From a checkpoint of a small transformer trained on Wikipedia: LayerNorm before each block.
Each number is 128 + 24 x the weight over its row's rms, rounded and kept within 0 to 255. Layers, rows and columns count from 0. Numbers have three digits each. The size before them is the row's rms in percent of the matrix's.

# q: layer 10 attention query, 384x384, rms 0.031, rows 150-191, columns 0-63
# k: layer 10 attention key, 384x384, rms 0.0295, rows 150-191, columns 0-63
# v: layer 10 attention value, 384x384, rms 0.0242, rows 128-185, columns 0-63
# o: layer 10 attention output (transposed), 384x384, rms 0.0259, rows 128-185, columns 0-63
q150 099:148106095160135137079086110155122053178218131119151116137135082144107095121155120134151124127142159152106128109131101127145190147137130165172156117119111109103119105140141169123134091120084132
k150 103:125087137117141098120119139164123104112170125110130050107121096150108120109157105141120146139166164155128113101123158110127136131131135109139153085117128104128137140157136140135151143117085139
q151 095:151130085068129116140116108128199115119089159158128139140142085106123127134097131126143090103172145168138131163125172118129074118142112101119086109116103110130132105101119093138139139142113163
k151 097:143155071151117084103167158099138113126081142144109159113122088142113126123137133105157140136107109152125155149130156140133104137106138119135084129136127098143152135112138116082160171124160141
q152 094:123102124125134081139098088121121102107158116128082152127137073147100129138109116142144124124147116126093112082159099050128179104106125190119180137119157109137130133173086100096120151145098113
k152 094:121094127117137108131081114153146127117124131108122140163124093168148166127121123099139115121111136158099125140144143112134154135115149155159096139122141126163165112155122130128127142197119149
q153 103:121101125133123096099125101114119119115083143123119115078121137143142168146128100123116085148100137122122177164124126145152089160121103129126137143142168133120114148162088138133130134101210150
k153 109:116126140125111133128158101113149130153127109121119094121126165124104133137093108093140116120098102127119144136099129106149120143131122129125101149164159110099149148139121116167124130098148138
q154 102:071112116133150131155189119133152089119153137098126104123126129108126157118126118121143146140113131086108163170156127167118139136131118150154139143137132125175140162142109133120119128125154109
k154 104:110143118138078098141147091114124135143167128100136125093145130103095116161104133121163143154107145082129162149143145112141137118111110152124144148130153105128165147139148130126131131110166091
q155 112:147135114089146165180132144148120153143089134168140147123143135095168131119162108096124116152098097121122142114112110128123120100101120118136123150118149133147134157116136140119150139149132132
k155 104:121151123114132142119122111096161132115114141130108148134151168103128149134139133142130147112132138101143119136117120137102106123112134104150124149113132122165125137102158119128132109140107148
q156 098:129136121155084139128129117159143174158127126134123097129114131145107106134128130075156091111128100160112124124126130083138120163095130132114096118117128109094131146117145095116152154075148152
k156 104:080116126153158145120149111108138163187093163154133155117102164141120116141129086093155103104106108097171157133128134120176124121089129104114091154132118083141174135138128131136112129107137165
q157 096:109114158180206090131133115119128076162126119098110141159139132140118122142115172134148161147147177086147115093094143126117142101108119126101143119134097125112159119119120103119087119124144079
k157 096:145133164145125116129124143157100114142133117124138121123136110140149112113120138131134139156138147137106131105096118135118137126149149149101155106131122132087132098138099153140134131135147096
q158 096:139167126106117105090073116165136141079191132123128116115141180139119145121114125147150130153119104116134134148137157150157138168145083131119127088159111146085099125124113149110080098128154140
k158 103:110122105119143111090140156140101167095140124137145134130122135115118132143153090175117112112145110086107166135132146122119136145144079157121174113119118091103093125122111128147132151120162110
q159 106:117130117119153115113104100164148128177147090137149092143105099103103121139165145094150067108115130141120168078105134076114125108137103137170117149105089123137168128129125103145139127133095133
k159 110:133149084131126114131136104124131128155127117117114112168129121104120141134181103130151142124116134116146154120136144132113151150137147129173131152121143107129167123112116148114144111145111170
q160 105:106136127117117114163143115112155140124117124110090107150169123130161156139094148121128121171130139127151121114139128165110150134092115096181095101114144129153121157112132143128112147126140115
k160 110:128102084087106136154127105144126128189070146148089145148140101124163140119130137127150141146165153115128154156120151152138148115137136107156157121111117095132123129112137127136130148137151100
q161 102:105157147153102147175154157137098164145134105127161149141163187101152124137139147126103126163116133129130115167132143166111150151125113109114078137116122162134161114107144154121111108153126141
k161 102:138118137130114136117170136129112138138124141140160115132127183099158167129130137176123149110155129122129100143126120142098137130138114088089133124146106112100112136092096136159110138103129116
q162 103:137117104163147145162160130096139119132078134148128146148146152095144175133121148132086100114125150144124110141142124123099101105177103044113090135158117086117141148105147093158145148113096102
k162 102:165131121139124148141147144113136137128143123140107137165151162117160125119116154122129141154122154118126122125144121117098128089162128088096084133161122122109108096133116112132112147140132102
q163 100:148139079130121106142120147115070119091107159136122081104178138126123093124164136119087154135133155141155118132105126129145081156115151113107108121146119119133108109079141149133126115115109159
k163 105:143083076140115137130104115141108143074150162144107137102186127096123100117153160121112134141133128141155113136107118123155126131133112095084097147123108132131077135105160091102096151107122140
q164 111:133135108101122135140105137115140111123111151137143120113181154109146114123153111116159131112099123127138094122115110165118107120154151057134114122127116135172145142097133131191179131157083149
k164 111:162116111101119108136135166128164144093133120137112125115144164089161138133131162139096178104122143087148096125115124132107113113157148073094131101175144135103115150105102108133146151117124126
q165 103:117162109118123088126144142112150159164038129152104152176111118114124170120112133131112131127138079086156095143119138109096062155141107145129141112069126143127165168102091090126172153100113110
k165 101:091166156103147144127161128137141148138115148162110148137124148150136121138110120140113129133111129113130140155139145143109113149110135134121117136123128154090131116133096114132157114112117094
q166 100:145160145179133168091086129110110144165113117175152160157062187131087161122123117132111130144166111155120132160123119094101143120133133146079129131108099108081111134168135119126085082119103120
k166 100:139135130151149120125125139090110123099127137140165089175103161133108144128128087153114109169128128148134098124148111076079151108161189117080101142137162121101119093180114119140126124112155123
q167 112:157130145135116110083162124157130113154183108100097146133120128142124123138144112155129089113100128142123154039105116102184114139126131163137109087122095144088128095134147140085132112140138146
k167 112:148130157132160140125145109145140087160112082086133081126125097125113128139143075174175071118113149117133144076121149125144110152104108123196117095066127116083132107151096138110136128150138125
q168 093:151119157154141148113119137124111101127142154102136132137095147151129109147106157138131127154152174156110116155153144148102133135103167137098142118140126113129120091147155137126084124143182109
k168 092:138121148145110119106106147129078110140132123112142140132108113143142099090116142133137145150148147136097125110128125136132118117139132188066166099114138102122136106132121137159121133112159117
q169 108:093152108131104163110051118122112114093161125121127153125102110118088106145116128129146131121123110096137113124180157123114175159118149162112162144127091141092117090141110096099105148110114114
k169 112:103125140139136137125088122134099148054152082126166104104097101140108117142099132156131100128117084111143117085134158091160119169160115104107191114126149148096117118114092125156108142115128114
q170 108:188116141158123168120131122108138113129098104127137149064114147127133171120121103139075120133153100150131117152116113082144111105133087123108117168149106121152074122172115134131124120106122118
k170 111:139121142117120133130152135090128128110127117109124114134127160132119141131112147158113143110121117167122129131126101113132147132112140111149075157156132128146122140175160118114127121141150136
q171 105:154156113106131175146095126129126101140149183146143150141105112134162116113151150096136143108125124127140082139159101120114121101148147120155125145089126116147163147152112144199162137144064143
k171 108:129145080117117144165112143107142136122144162149107140172141154115127139096169167134108142113159138083106074161163136155090132140127132123160135124144130103172134108123145138138152135157123118
q172 109:113126164122173127145176148142140125162123129137101105120137126117162123131114128105105094142111108124106156138137112072148101116106059104121108139102125100131133121178132139121115082146127113
k172 106:135169125130136102135158105092144120147107101093094136156168156129149130125127121137145095117118126108125112123122128137125133122112117109169081164121128112149127112152128135107113127166152116
q173 102:099143157126090144123124138105153145115089120140140130134157168104137150133116109178110107128105117132152122187157102195125164150146152100110101153119136135112121136110136143094122133129172130
k173 103:150107150132121102120114129136136159082118109133146124120096172089146112149108136168128111144123128099161120118143119112133090128168134119077130109132138144091111137102110122134093165111154114
q174 090:153141161154085142076139170138120117166196120133098116164173145108110117106157092161110149160144142166140117150120124141108168099080134167110097113117145132095115094136158168119091115155152145
k174 093:143095159130150146104120114164100095145091105135126107119131140116119112132164139138145059164154131140168109111144121136118105102128126139113101120098116114099122127168153131134131118145164169
q175 100:121141147096153109139155169143090117141088116137113110146136145123148071125108132123140095110061137120116150113112119123136141110155146075093116115123139129119156084132140134136121094160136121
k175 102:120181144131133115112147125112094133128088113107096142159118146112135079131118089123108082108124129096139097091104118104106124122156114118078113138116130156095118090157096130120161118139136108
q176 088:133143155111148141106133140146122106158110111131127088135126176130150125139149148154108117154133144156182133110113140146160135149146090106165080150176088167108109094109157120117106106139104167
k176 091:115151123106132090105148131146050125103118111142113096136112127084119103120152174153138093136123181151162118106129120142132154135183115128136104124122135090107113101139097118133128177139114132
q177 104:145152126116115136161133087121143099157079138147132137171118139120146146116150155110095098147098148159113117075142119139134158136136127074131133168064143116166152154159148126136190150145107146
k177 106:129143143096099167142145106123133131151071172168129140181117117118148125112160113124106131116127153162092112132153125121083117159077142120149133134117137139168120094145098156121144103169099118
q178 102:142102094165085120129129093123138087088120116109150167110103126123119162137103117138129165119151104111115131115140150151159155113183109113135146158155107125154090159121095117132156168120150103
k178 107:135087146139101149132140116129129113125131138145150136077085139136095143144106108138144177095121111164094138126144142122138131135119120164117126157149123116110130169106109152146137121138110137
q179 109:136126089124132117187139146129123103070176158112109166167161143161117096134155174167139183112148174127132098125140150131087133100100134148129118095133102115162157144065130143146113132138106133
k179 108:133115115153115146118121148141103124127137151134133148118143124142135135111135152120141168129152152125124134131133137127116139115117112140113151105133114106127116115115128139122114132139110121
q180 102:099107093106120147129078117115135138153163095123129127157156117110123137121166137114139134135179166152101143141161137099117130138145116145118056098144142094102149087094155122133112141143126129
k180 107:120116133132142166110098144126111110094158107135131116135145066119109108113138129087135130157177154140096120122166150143110097104172121129106104088113143118149125109103128171183125135147118150
q181 106:148108088096108075160172156116147136095163137135130155155123109128122120115107132117115125103166110082163123163150142130083134145128129130124128132086121106129123126118082103102121130141099104
k181 109:118118071108126088156121117105187142110127132146126139131142138144142113143112126131109136116121109116130155168139139158110116141108139147154125154132105117131119134111098090074160134155112090
q182 106:147176121139132134113099128156103187089095091151162158082116123114130155113129103132110121099122076122151113086104104096143119116148116132117169112153130171112103121136117112153144121126135144
k182 106:135136113131166153129132139148158132091121118122122119118124143125139161148123140161086107112126102120148108128109109126125136119132149101146137146136149166130109140128125109124125120120124133
q183 101:095116110127114153161100111124116107096145126102158146105165111129125096148121116115157118133110150099114134144136146126146149157114134129130142124125151148140108125125077160100127110147135172
k183 106:111123124133105132135128114120156126119165120099146106120121129124107141142109107129139142109126124120120131120100133099130146151131131096125126107156151144124109155107111133141135124127143147
q184 098:110128169137138145122109110117157099099082130108120108125107152148132166116118135163141114149141102149149131144132119152133164144148137133124139143134126127122146162146106096133094157110154141
k184 103:124156138100088098093099112135093139093132132133145141142108147126131114140140145141136086141101123140119171128118104104144161162161155132101143149128123122093134087154108133113118177145174104
q185 094:089153146095127166116135085105146130142081142168140140141093106117149162115127132118105101146108119151077097151166142149123094126180123088129121116134127122133151155115165124125151179152171103
k185 095:114199162093100138081109130126141115125112128136112155144123121145135148124120090127115128153119119135091126110188111146112108108121127140085116132073133125137102126124127135158156109114148081
q186 094:112106122139134152140137132122150128074159156083120195114124161134112120128107121127149202143159126103145072114147161151132141089119131156134118116161114120159130130150102115126092148137141101
k186 095:110105151153134175166113167117096105147121128119145128125113142141123159132109186130131124089158115129131101150123134166149158113144142125156127115183154128134088116165139170113137136146171125
q187 099:104153139120145122117115158116124104098129112111134097130115106137109130126120140141139138096123095125085149117123127096128111148176124088112114081097102126101147125108129127148095148159158084
k187 100:137167118118107151086119129132103094125129119121132149105132095144122099134155094140140089150123089119100121119120144113165117138163138115113129119111108141078126119120112127137139157120166104
q188 096:154068122130144104150123100116155110113129140140135137120119074159118147128079115099151132142164124150085143185168129107101159121129110124149168131098128085130101182149105158115099141123071107
k188 096:144101088118122097146130121094218116145142151129129142128145126138154181139117096121146183122117116155109135157148151131119147119106158087143103160157120105157145139120150123114116137136113091
q189 095:127155091116103132127105170129128180134170138148118170136180090127137106135133121115124137138166104110139096157130111118103105142089115181137122063068164124130107103110111178117127077138137100
k189 096:099085071105168138137115149144184144111119124132102141110145133139134149120110130147097157124180143096140107164126146164136080104117153125136139092093125112146125148107154132127137121117126132
q190 099:098118097077142097137135085138127157114105115152150122097159087126132102115143159120138110086144147129153129137134125128119128164146169114116104123136112100148168104065162081132139161087122138
k190 104:128105108130151115098114131129137144119128119144130157112135110133148128112144143098090162150153121115109156135134121152122113135147133177105126129120122123174123128078115140106136128126100132
q191 096:122102118141115126154138136134159121086135102129113152104155170140132161136149130154080183154162143103172140135128152134132127088110044127173100137198117140136096136111148141123151137109155132
k191 097:124108139144130143132149159163113116127166094135109118093149127143110136141146214136132126114163139159142141135102127158122154095134078139204126115147112106120115143099144139150113133157127115
v128 082:108129104119139159116102141120134136125114117154157138123093094151134147151137139144106094152136096093098119156124114079108081084125139131153129122124099063167107135157134171159148124164131158
o128 081:123142126150109134148139138142130152150149134128105130128128117099145105131147127101136146136134161163116133120106145132159154178081141075118094116117101135139106115127159159107134126122115150
v129 076:158110116166117161132126088158141146147135127152137132125149141164124107136150135175088141154098121142121119096118111111140150133145102144121152114112128097156141127145119179117119087151170136
o129 074:126124177147126157073165136120122123117137109117163121090102061115090127170108133107132114110124189132134137144157130142147131124158159107158061152162105134117135127145139130113157117116130125
v130 075:144108132092105118089154148115157140157137171101105138103127117123145119148121114148172186140098143151164159170108110165098161149098138183131126130108107108096166122131155083097146143107134134
o130 074:111146106163117136155147139138138114115073130150162085113122127081116109095090118110092125113116126102120119068132151148142102115170109102125165149152121167142105132138132136129118110148141112
v131 086:114119142114099127138118128145104101103149160120122093132142107104101107103178122156140168122146119133138121090163095154081120128117150183111114119128134149183109185143148167123093128109136107
o131 087:119157164146146155161125118126096138188106075128143151146114127159107176128141104110113112131112124120118157144096130125106126094137110067133131142133097116097112109125140096180135165131135145
v132 081:119120110103147144155096105122134100117151177128154123130115077178168119155141131108103096112125117137116103122171100126106124102131097144131136152107131138120107158117128179116084119147129142
o132 076:132132193175146134074133146133077166139163113121120103127158099144125144140097108150148126179107149128119176111079138091137156153082123112117139116125161119146122124129117134127129125108161156
v133 087:119123138098146098140145112147105137135113092169133108138073129161121171108117132142112110110130124121122159125122111166134075075152108128130116104147105116137061124126105135124169104124091117
o133 086:125124118162088128103115104136103128115098161104109117125098157115135121156127097147079108157111122146163095098133131127119138174125146191073156135112136155087158118181196136104114148104156110
v134 083:111131179069104202075131139139179109109134126118122124123133118129204132136120123173133160105147143129100081108125111152152137141104122139134125089120113157176171170106120123141121140145120115
o134 086:104133125171126129130139109164114108166133107103138097110140094136108114141114126111164144126103110126121202109100129056151131121150108141118118154154151126137106089144114114128093145120119187
v135 090:156133160092106137091125131151112138123099196142116116137148083168149158136135128142136123157136147109122111072122082163166142115129144152138138105107151077091119117114137168146130103135127136
o135 085:103122096149171118158133151128141120186144071102133124172104145163058114131135130126086142123113143130129157145102156086072133146128115108122142148182124174113121096157092067118146141121135140
v136 078:099139143108136116138164189128131105116074202139099155145148149123106113090110117089142097112133084109122139119129130078120121124164154114153117163095136100128138140112117088131106165122128133
o136 082:130104108142119139138091140159135158137174117110110166146147158173162144115141149182117145156164140085096095124136144154139138143139108116142135119170103144081136122129089090129129128135095135
v137 083:094146099135115127151122121141111131088139138112131111117137125136114109142130131126069115161141148116146085113165112102133111108097141103113121141129131130125126085115129097140071123127137131
o137 081:120099164071109119099117133123122118162131123126152128143134186139116130147196114136176147091115137181071117150100166119105104123124124145138127090101124149135139161115099146144187184119114141
v138 079:181119115081116143157125082166118142114105104131126106120159115099097089135149118110110127096094107127182150123136133124083112144139149149117123120197121105106146091147130129111104113125111138
o138 075:104100081106135093118129159087122145169132164159145176105136121149133147144107096118113151137122159133131129142138124145101126097112115117098134113087131121126142113141092115163175138121142092
v139 076:071118081137127170134139129107137148151106102098144090129157157114132120163124141135105122122118161109110111116115116175109116110137098112121120145127100149115148118159108103149103089119173125
o139 075:094148091125129117097135113164102137131096133165090135130085082118096107146112124103133111129153104146136133124128125127147116151140192169141150105131129130159133181083178124116183092136102137
v140 084:094125110089140123154156101121132144143102118092135123120161148112155123119119122171117117176138137097102102129080155127120080141115144098114146145144108130119083133134123109137090164132112140
o140 079:136130086139120113105121133122140143142148159140125119117157142127136105130135113133111127134101120127170168096133120122118152125164137085132129116130135096125146136089130105146161124110116113
v141 085:101117097156110135145131142101134144138159069150163112112078109147117114109136115129145094192101119134139148107141140104126130148158096108088123102108137105142131107137123126116185108160112146
o141 085:162108120124171137115131132152121128071138169133116165103117112110159121160088167118137142121146161141124128133149158131147144112112142114180107123108154132169119168099143181128134128133159172
v142 077:091107138139139125165156197118116117111094101085114094115180124128159148095080131148113131093172142133140131130113129150112141129132130134154113158142162174071170120141148110100157147121108108
o142 074:144119109135125082121086080117156098144141157145111154136128143176117137113148138107133132190130118106139107146121123132135107116138131083147170099130108115153147136122124108134136136107120134
v143 084:131112110119096151123088092113125110136082101123118146147140162139108165131125131145115144108143065109128125114114089185074136130172148173143111152126112101142101174109158105151122139130130138
o143 083:103150099108168129120129163141151145167088122150078136119110089127102125117140123138130114132102111113117133082165118104119142162097131120132173140134110134092125102150105103114148099110113083
v144 080:106126100141143148159086114112101148118147145097123125128123149120115122138134125144145106183127098076077103061197094174118136123110171131133139109114147174132114153113122093115106082118166129
o144 080:109117133099119119110145159120125146117129115140119138142131090159130103124117099123144094103140138156168143114098134091154094148140100111119082113129118122111135108086136093153200149125122162
v145 079:126173098148122132140145143102147173149144119142138145133138134142125097152096142145126126141089132114179100139125108119115131097115096157124124124140138085097120120143136082162153093112162129
o145 078:144102124082157099102102143131161159118100133136144127124111141107113135110146137140098122101137143141090143130154141155142096156129134166114095142083101124165150128088121143096140097139149158
v146 083:128137135110121123093091150080160134128140101179132123126112153129159118115098125111134144129161126130123100158118157100181135152148140077100122097159180156121130110123141166087134064109137145
o146 084:142093129137108123155099098114114125148149122109138080097181107158095137117119149131160107120118154152107165082087114100123114091102100128152103180119121149133144091131148130134120192124117098
v147 081:116156132119122119109084094143129139119125060153131109116109109112171149119140132181123121112144122125124139152213147115163150148091118111130114103135128150127107143145137103152180115103170092
o147 076:086126169155126117144113134136118105139169127151151125130111083137115112103146123069196134122108119143122132170116116124142102124155119163122118149095131123131093170148160184137072113116136158
v148 086:109101118122136146139131108137100119140069129126143146147138155146171121115108130090102084200131147133087114136165128106148132117137142102147128122137165140117095138118096151113123171124118151
o148 084:087143105136165101172074129110124098137177107149080156129142118080134172120125139144149107138115123083171080099156142110137102099154136124152166145147127119130135134129131103156151129130137106
v149 086:119134154135131148109112122116130141123129187098111139153175104131106145126158119151126144100149098077173153094127094133101140116094173118114118136131122149103120161123130148145084158124124145
o149 082:098117108165124131147152148145094115126084129132101144133101158147132131151098102148111113161135113150097141099113130118112129133173080118110123105155120151107140084117065057095160099124103120
v150 083:135131138151138148119122154140171185136150096152112132119145180112070131134059137078103130091119171157130151103068152075147147119117096123156141107122093146115163108124134133129122120108115147
o150 082:144128084116133095117147098113131143115125151121143128117125136122145105133139116164135164138151115148118110159162120139096093108149124157078138147132138117135120105134111129109115111135074076
v151 078:134150138082154129136108113099072065119156144095143096123147126111061100134133128119121144145097110096171140149137124151118129130122125152118123136104134134109139113116163131143088111140113140
o151 075:110101113107148153132170115168161141158075125165099125153092144118166166164132125152097123148136119122102101117126111127120118170117123143115177115098124121131154150113085087107142117101120120
v152 087:141104143133091124144105140129113116151131120161100123109137143140172119131138129126170135107144130160126100128139125161050150118121126132142124166161221173118122177136115123086145171105145079
o152 083:097136149107130108129124125131129086127125116091117166141130074123091127120127117140164124108085095080146127132153116119183114148151131139149135145120149122098124134118099136147126105157132117
v153 081:121117124104123152119126145137137150087196150141128099114146118136084181142119140062154103128127135156115127093147093137093093130132124142135120112152124130132145154125131151128130089117096118
o153 077:125149126125146137136135077121098099157149085135128118152133100157122080149147139167101136109116159158111135135110141088136165112105120164141122145106126120148117130130118144131141129134143162
v154 081:142134174094114177113116137144123073098134177118124131141132118150128097158142128095087144125121135116169121136084096138123124142106171123124136137133115160150121131105136143136118125142106124
o154 080:098105105100118118163129149157126121175128099145095166125152173088126168131155115124143133105132138126104137149146145128085139097112112080099097052152113100119152149118100103139139129103131151
v155 086:078135130067157133115132124107136089099153160150136097134127136151111141127141119110118120133134144180112102123077108161136098096126144133116142152096183168152100175088115176147121123122112130
o155 083:140108190183117151158157094147108144180121098062115106125128111164126133131086115172134126125086153132112192068121125082114168166103094115097105157159121122118140107160147078098114105102136136
v156 083:102137119123113094090136092104105130142159175134130148148176119156135142117130133123181134123126180144132113158087149118158131137117152096128127112112130116117152125117114123108112172089117121
o156 079:129076133146135137139100104104100096118123100098134097119149147114108152131102117140134108127146098142099152126150107105131126106119055133141159162146145149132162140147114127139117149125123096
v157 079:140118144134122123081150145105154096149138159121112148162143117179166122129135140113159145155154145148072130101065103144100144144127146072124103131165174175144085131097092163123092119130163138
o157 076:132110170166127145121129100116113094134112104098130105121149124147101153133135149151141118107086092146116172105153114066120143149098106139161153156133144127088164134127141115104157144141105111
v158 079:118131127152124177118169126136151133145100106151111118140155146151169093121098120173124161126143187159122139131134133129129106098086067121131103156143113136149147177141119061082118140103146114
o158 079:107126112163113091115092104122128107134129169153144111112123098118135148090080103141149136100123093092148149117143131149150118165146156173096149124096127146087100121133153147149133106114128114
v159 080:134068135139142105131152086146109094152112178102117146119108154101139105107089119167182120161140128116164118139135105127126148134137182146134135142116111121111146099131127069095085167085119119
o159 076:168192083136124123120108171101158140132104138138144122140150132168104157102188159126078140102143089106119142123136147114154069116151104081121177136121150105107120135108128125158167135130121109
v160 079:111123139140149129085089097128123164112151088092124110112109138108182122133144146127132091142162130139150145108071123097152095130130089116128096108138115132113151135137156147139115166133128139
o160 086:109141094143147128148133131114097114139106111147129155124115100102092159172122143124112139153127125096125125099147073140125126081140138132147145148121142133196117138114148167108137122127151099
v161 076:109130151056123104097173176141108104170100162151115137133156115128149174111079120146168115139177136125125121172101128148089130136115151135162101145120138152116121165101143122138122159124115119
o161 073:152104107178117096160119087159156105101132135075133100126096121146123124067118118115102151145128091141132133148169122119165110125163112096117142120150143112130120130173113128154129111120168132
v162 077:130111122122082131104069140169153115113153111128118159116146147141103171110120128064150131152157156138112169165106083106117125140139107131135124111117119139180100135146147174132138097095128117
o162 075:099142136123092139126138140123088129114098131142122131117071106101117108166154141144114110108104115126099101064149094062131078087129142131133081144087172125120136137109135125130114180124143134
v163 082:145120109116137114150123143108102138092120114160125136123095179139132135137158125115153124158131086104152087133150133135081101107141124119141123095103119079097127095125140097159168082146133104
o163 078:129142076107160129128183132143154153110117136125106172112120109087122137142142124127067111136116139100117105141148134139144147145096159130159129138116163127159110145125122152122163149131132157
v164 083:168129107139132127110082112130130126164162104125137115089141108110107160138119128134152127121077152116130145117181150130149126112120143141121141126126160145138115133126123142118163126120136108
o164 081:156131151143123171115129146112095122113125164141165099097132102149142110154129115076128136137104116177111114183089129117139093119134110125120092142093117101137141117104175154122127148119141154
v165 077:111106140081129108146193141164126131141169117160116113126134153134167155120104138119095143099150149163126128123097131106112073153106183095133121112159118093104149085117139095081134120096120132
o165 070:149128132154109094134082104062109131112130161093187113085157129142140124118126100130129161101122186140116134142139123133123135101114096108109138141107124186129117122111132135168137154108134120
v166 083:113142108101124134138079114127105134125135124106123103138174082126134154122127126110117130159140118111147100100134103132168114150153159111118139126110145101132130076129133160160108115147158097
o166 080:113098124118117158110121115126146105099106117124118137136102145136102106159115136116132134152130152114135104087176154073143136118140121154138159119130115109157148127132088114105137147134137136
v167 084:152123127129127118117133113167087133136131169124124135136150182126105130129141132190142144142124116125132148102159153109136158106118162104148120120161093112152121189126128118167136107122123110
o167 084:098149141145146099177171147107172133110095101107137119140130132094131150134148127108099074114108134093137122174135135153107102113144143126110123133119124101085120144114107135120147152141153163
v168 086:105119135152131118097135135109125108166124100174139138129128092156117161100098128156107105112122157179097107121123106151106139125150142151123123129159167160103132146122115173112152133144138130
o168 085:138102173150134130096073080136105104134183169107136094126122106165130105098141137101131139169127111170110160134144126129133138177144130135148105147135102091119151119165166118142132108068143128
v169 078:174144122113095109128119136116122159117168182165118157131096079124167167149101123132119158194145170091067132128164200129173103101128157138159106120115115139142104132133153131119117140142134132
o169 077:121096150108117102127115088144137109108210102095151129137122106141146128127093146108170086085096081155097099135142150120132182164128102139155155157143114112130133145151103169130082131144144134
v170 083:099096141149107119129121171119140150135166122153116173125117144131159081123142120083136121111116130133094137102149146132148153118144152098131123085151149136124129103138104152148163118107138112
o170 085:132130149117145171148143116141142105093182112102161142129118114119141139131106142118157123130116165141103095146161147116113113136112147165152098123118142134190146158097136143125129149160122174
v171 081:168142145145133084100134104134090128199101101137129115110086110126117215126111119146121111142128136169115094183104151085181094151122095109126113133143169163108123130141120095124131090144137117
o171 081:143106117094123122130119113115169116102152155114117114108145116116116091118147133084122147137129079134148127102165128153155162107140154090120153140147142092140125126143143152119137171109149109
v172 075:143113160156142171147157125123127132130114098137121180128144148074113086114120112157119128114148140154156135114182190103110176136097104075154156121106120158129157139111161071131127182146118120
o172 080:096134082109123096154109150158160127098146178140136127134118125148209134104121135123159177127147121116113122190141124148142116110169129150116122117117178118127093150169079124146122132107118101
v173 080:106145113107116137117174111093166113109085167132110145173100054129140166093124122165133136122155135148145084121153104126111105144142118173148114111108136140104141140128122089181133148156130123
o173 077:137118150142100114133092141167083121157137111097086162114145152153123147100120113131107133142145116113100173138125101120147147145096096075125127129178121090113079143118123161118132137133156154
v174 078:146147110139101141148104161116102115174146152148141141144123079108148134153146130144162166134091142104141132151141126113124172118100105089149119161101128097149108121120145079120105146136148149
o174 077:112134090129141083121136117103154140097143189183105118136141145112122131135111099109138082142134097105121141129146150113151110139126100133090147104132149108099079137135061152099128122131133110
v175 079:128131093145113158110189110108167114157085133142127106157142100160121100132145108165120140105111143130148112188114156145092079126130134103117129108156103088147130148105112098156155110106130111
o175 078:119143131145116118103079137142157138136076153117092148124142136125138184109126135116101146147122126122116160153146091161153138173102154162111144133090143159115140144135172136105134122131133115
v176 081:151168111140123143141108110113116115138128132119117117152122178154157142138157138168116110154114108119140082139150120154150138169146126127131103143151115133085138106092136146098112115153162168
o176 081:102108178099196141130169131122137116167089117135133130087166120139136098132107150078113152162152114085149117110126103109133125130118138129156134152123110137124140144144129124102137100111119096
v177 082:119134143115126107125138129121117081123099158091106152170175110115070110094119124101151182166131123092167107128118127138114146121128163098126118175104155120166147160096124110138120149128137119
o177 084:147105117135095119168109164114131159119121154148105158159085171120129159096157121139114087106142081130083147156138128113086099128131101097131104112143110120077110098109117081153114123165127131
v178 085:122144152149130117090119156156139094093126125125138147143173141128100097136126126151105137146144117093124123121135108166137095117119129156146142113124072174112156100129128083100130120112123135
o178 082:121139121127105116163146145139131170191096151111146120119101118183142148101165150131157141118124122163142132145082098076131131168123105107116117120123135100116138147151098098135123121101132134
v179 081:095143112185128134119173100110104142146116077094132069138127109162090116116132137148106162049131111153131131131128150122140141127110118097082140143133136141115144123155108117127159066112083148
o179 081:147108165116131112142101128124144112137091143151137128163100157145128131159122132149147135135139150133113143141075132146112109113139127174123126142084109111077134139124099126110090133129148137
v180 078:170114087140133123144147114115097080132134142088118137141084122148083104106128112095154117128069139131140112118125102096144129129178149130081141145106157104159151115099125143166099135154104147
o180 077:163143167132138168137125116101150138116106157133160133119163192109163151162141164156068142130144120148114125135109127160076145117071165108150106123162112145128125164111145112116161151154155115
v181 083:136113159101137122115128135104183117099109111118121068110116140135111157141125142162161137112122118104167089100118123133136123160146110142129104134139127170112119141133132106117095106108125140
o181 085:105158117135159114072163118171091141173112149130115132129109127163105077124137116127130102114105134135118147125099126110157122121113126179124162155106147149147122099145159133128133123140118132
v182 083:144103158080135125109145110108142116168127170121121120122169151115181106120113115151171139109142138112119123131119112151080147150114172160142153112105114143115118154122141111110114150119134116
o182 079:116138092196114110122118118141126080114124109100146127150087091129132196102089129122092125164144102128150153106122124140139116103153118101080147159175134146125146113127124104162127121121141114
v183 083:110112159140116089120123189127139111149120146132113148153144130164126159110095127108103142173184097122110159078146112122137105077134141134148126081124091122109119169126150144123152138122115125
o183 082:105138140135109152151094084147106114125132123129127155108088090138129133154178134097124103122134108146070109102149133098111165159137130112143096154125159153152167135121143116121125181117129139
v184 087:098134120071140166138130167122158133148122115129119121125169147120117097126103130107141097109171151111181198170148161158112095163127135132138107128126120151153120166108127159110127158143077158
o184 084:125136129190144051147125109140123120139087114135120104157115115134139135103105148155116155172127078090126122122122083117118123114167126099134165123131120146095156104145149113114126110085163057
v185 070:070102115140137117169163185145116161085116100121111152125153125139096109096135110112159131115162140131119158137161141121119153128114134110135146126102129138141140114131102064123126146124106114
o185 078:144130097121096121125073147121148114113153171137122182150115148144148098101117147123132135111130103117119109171146150114125114147168103130128120090117136095086108134112087130170127161102126140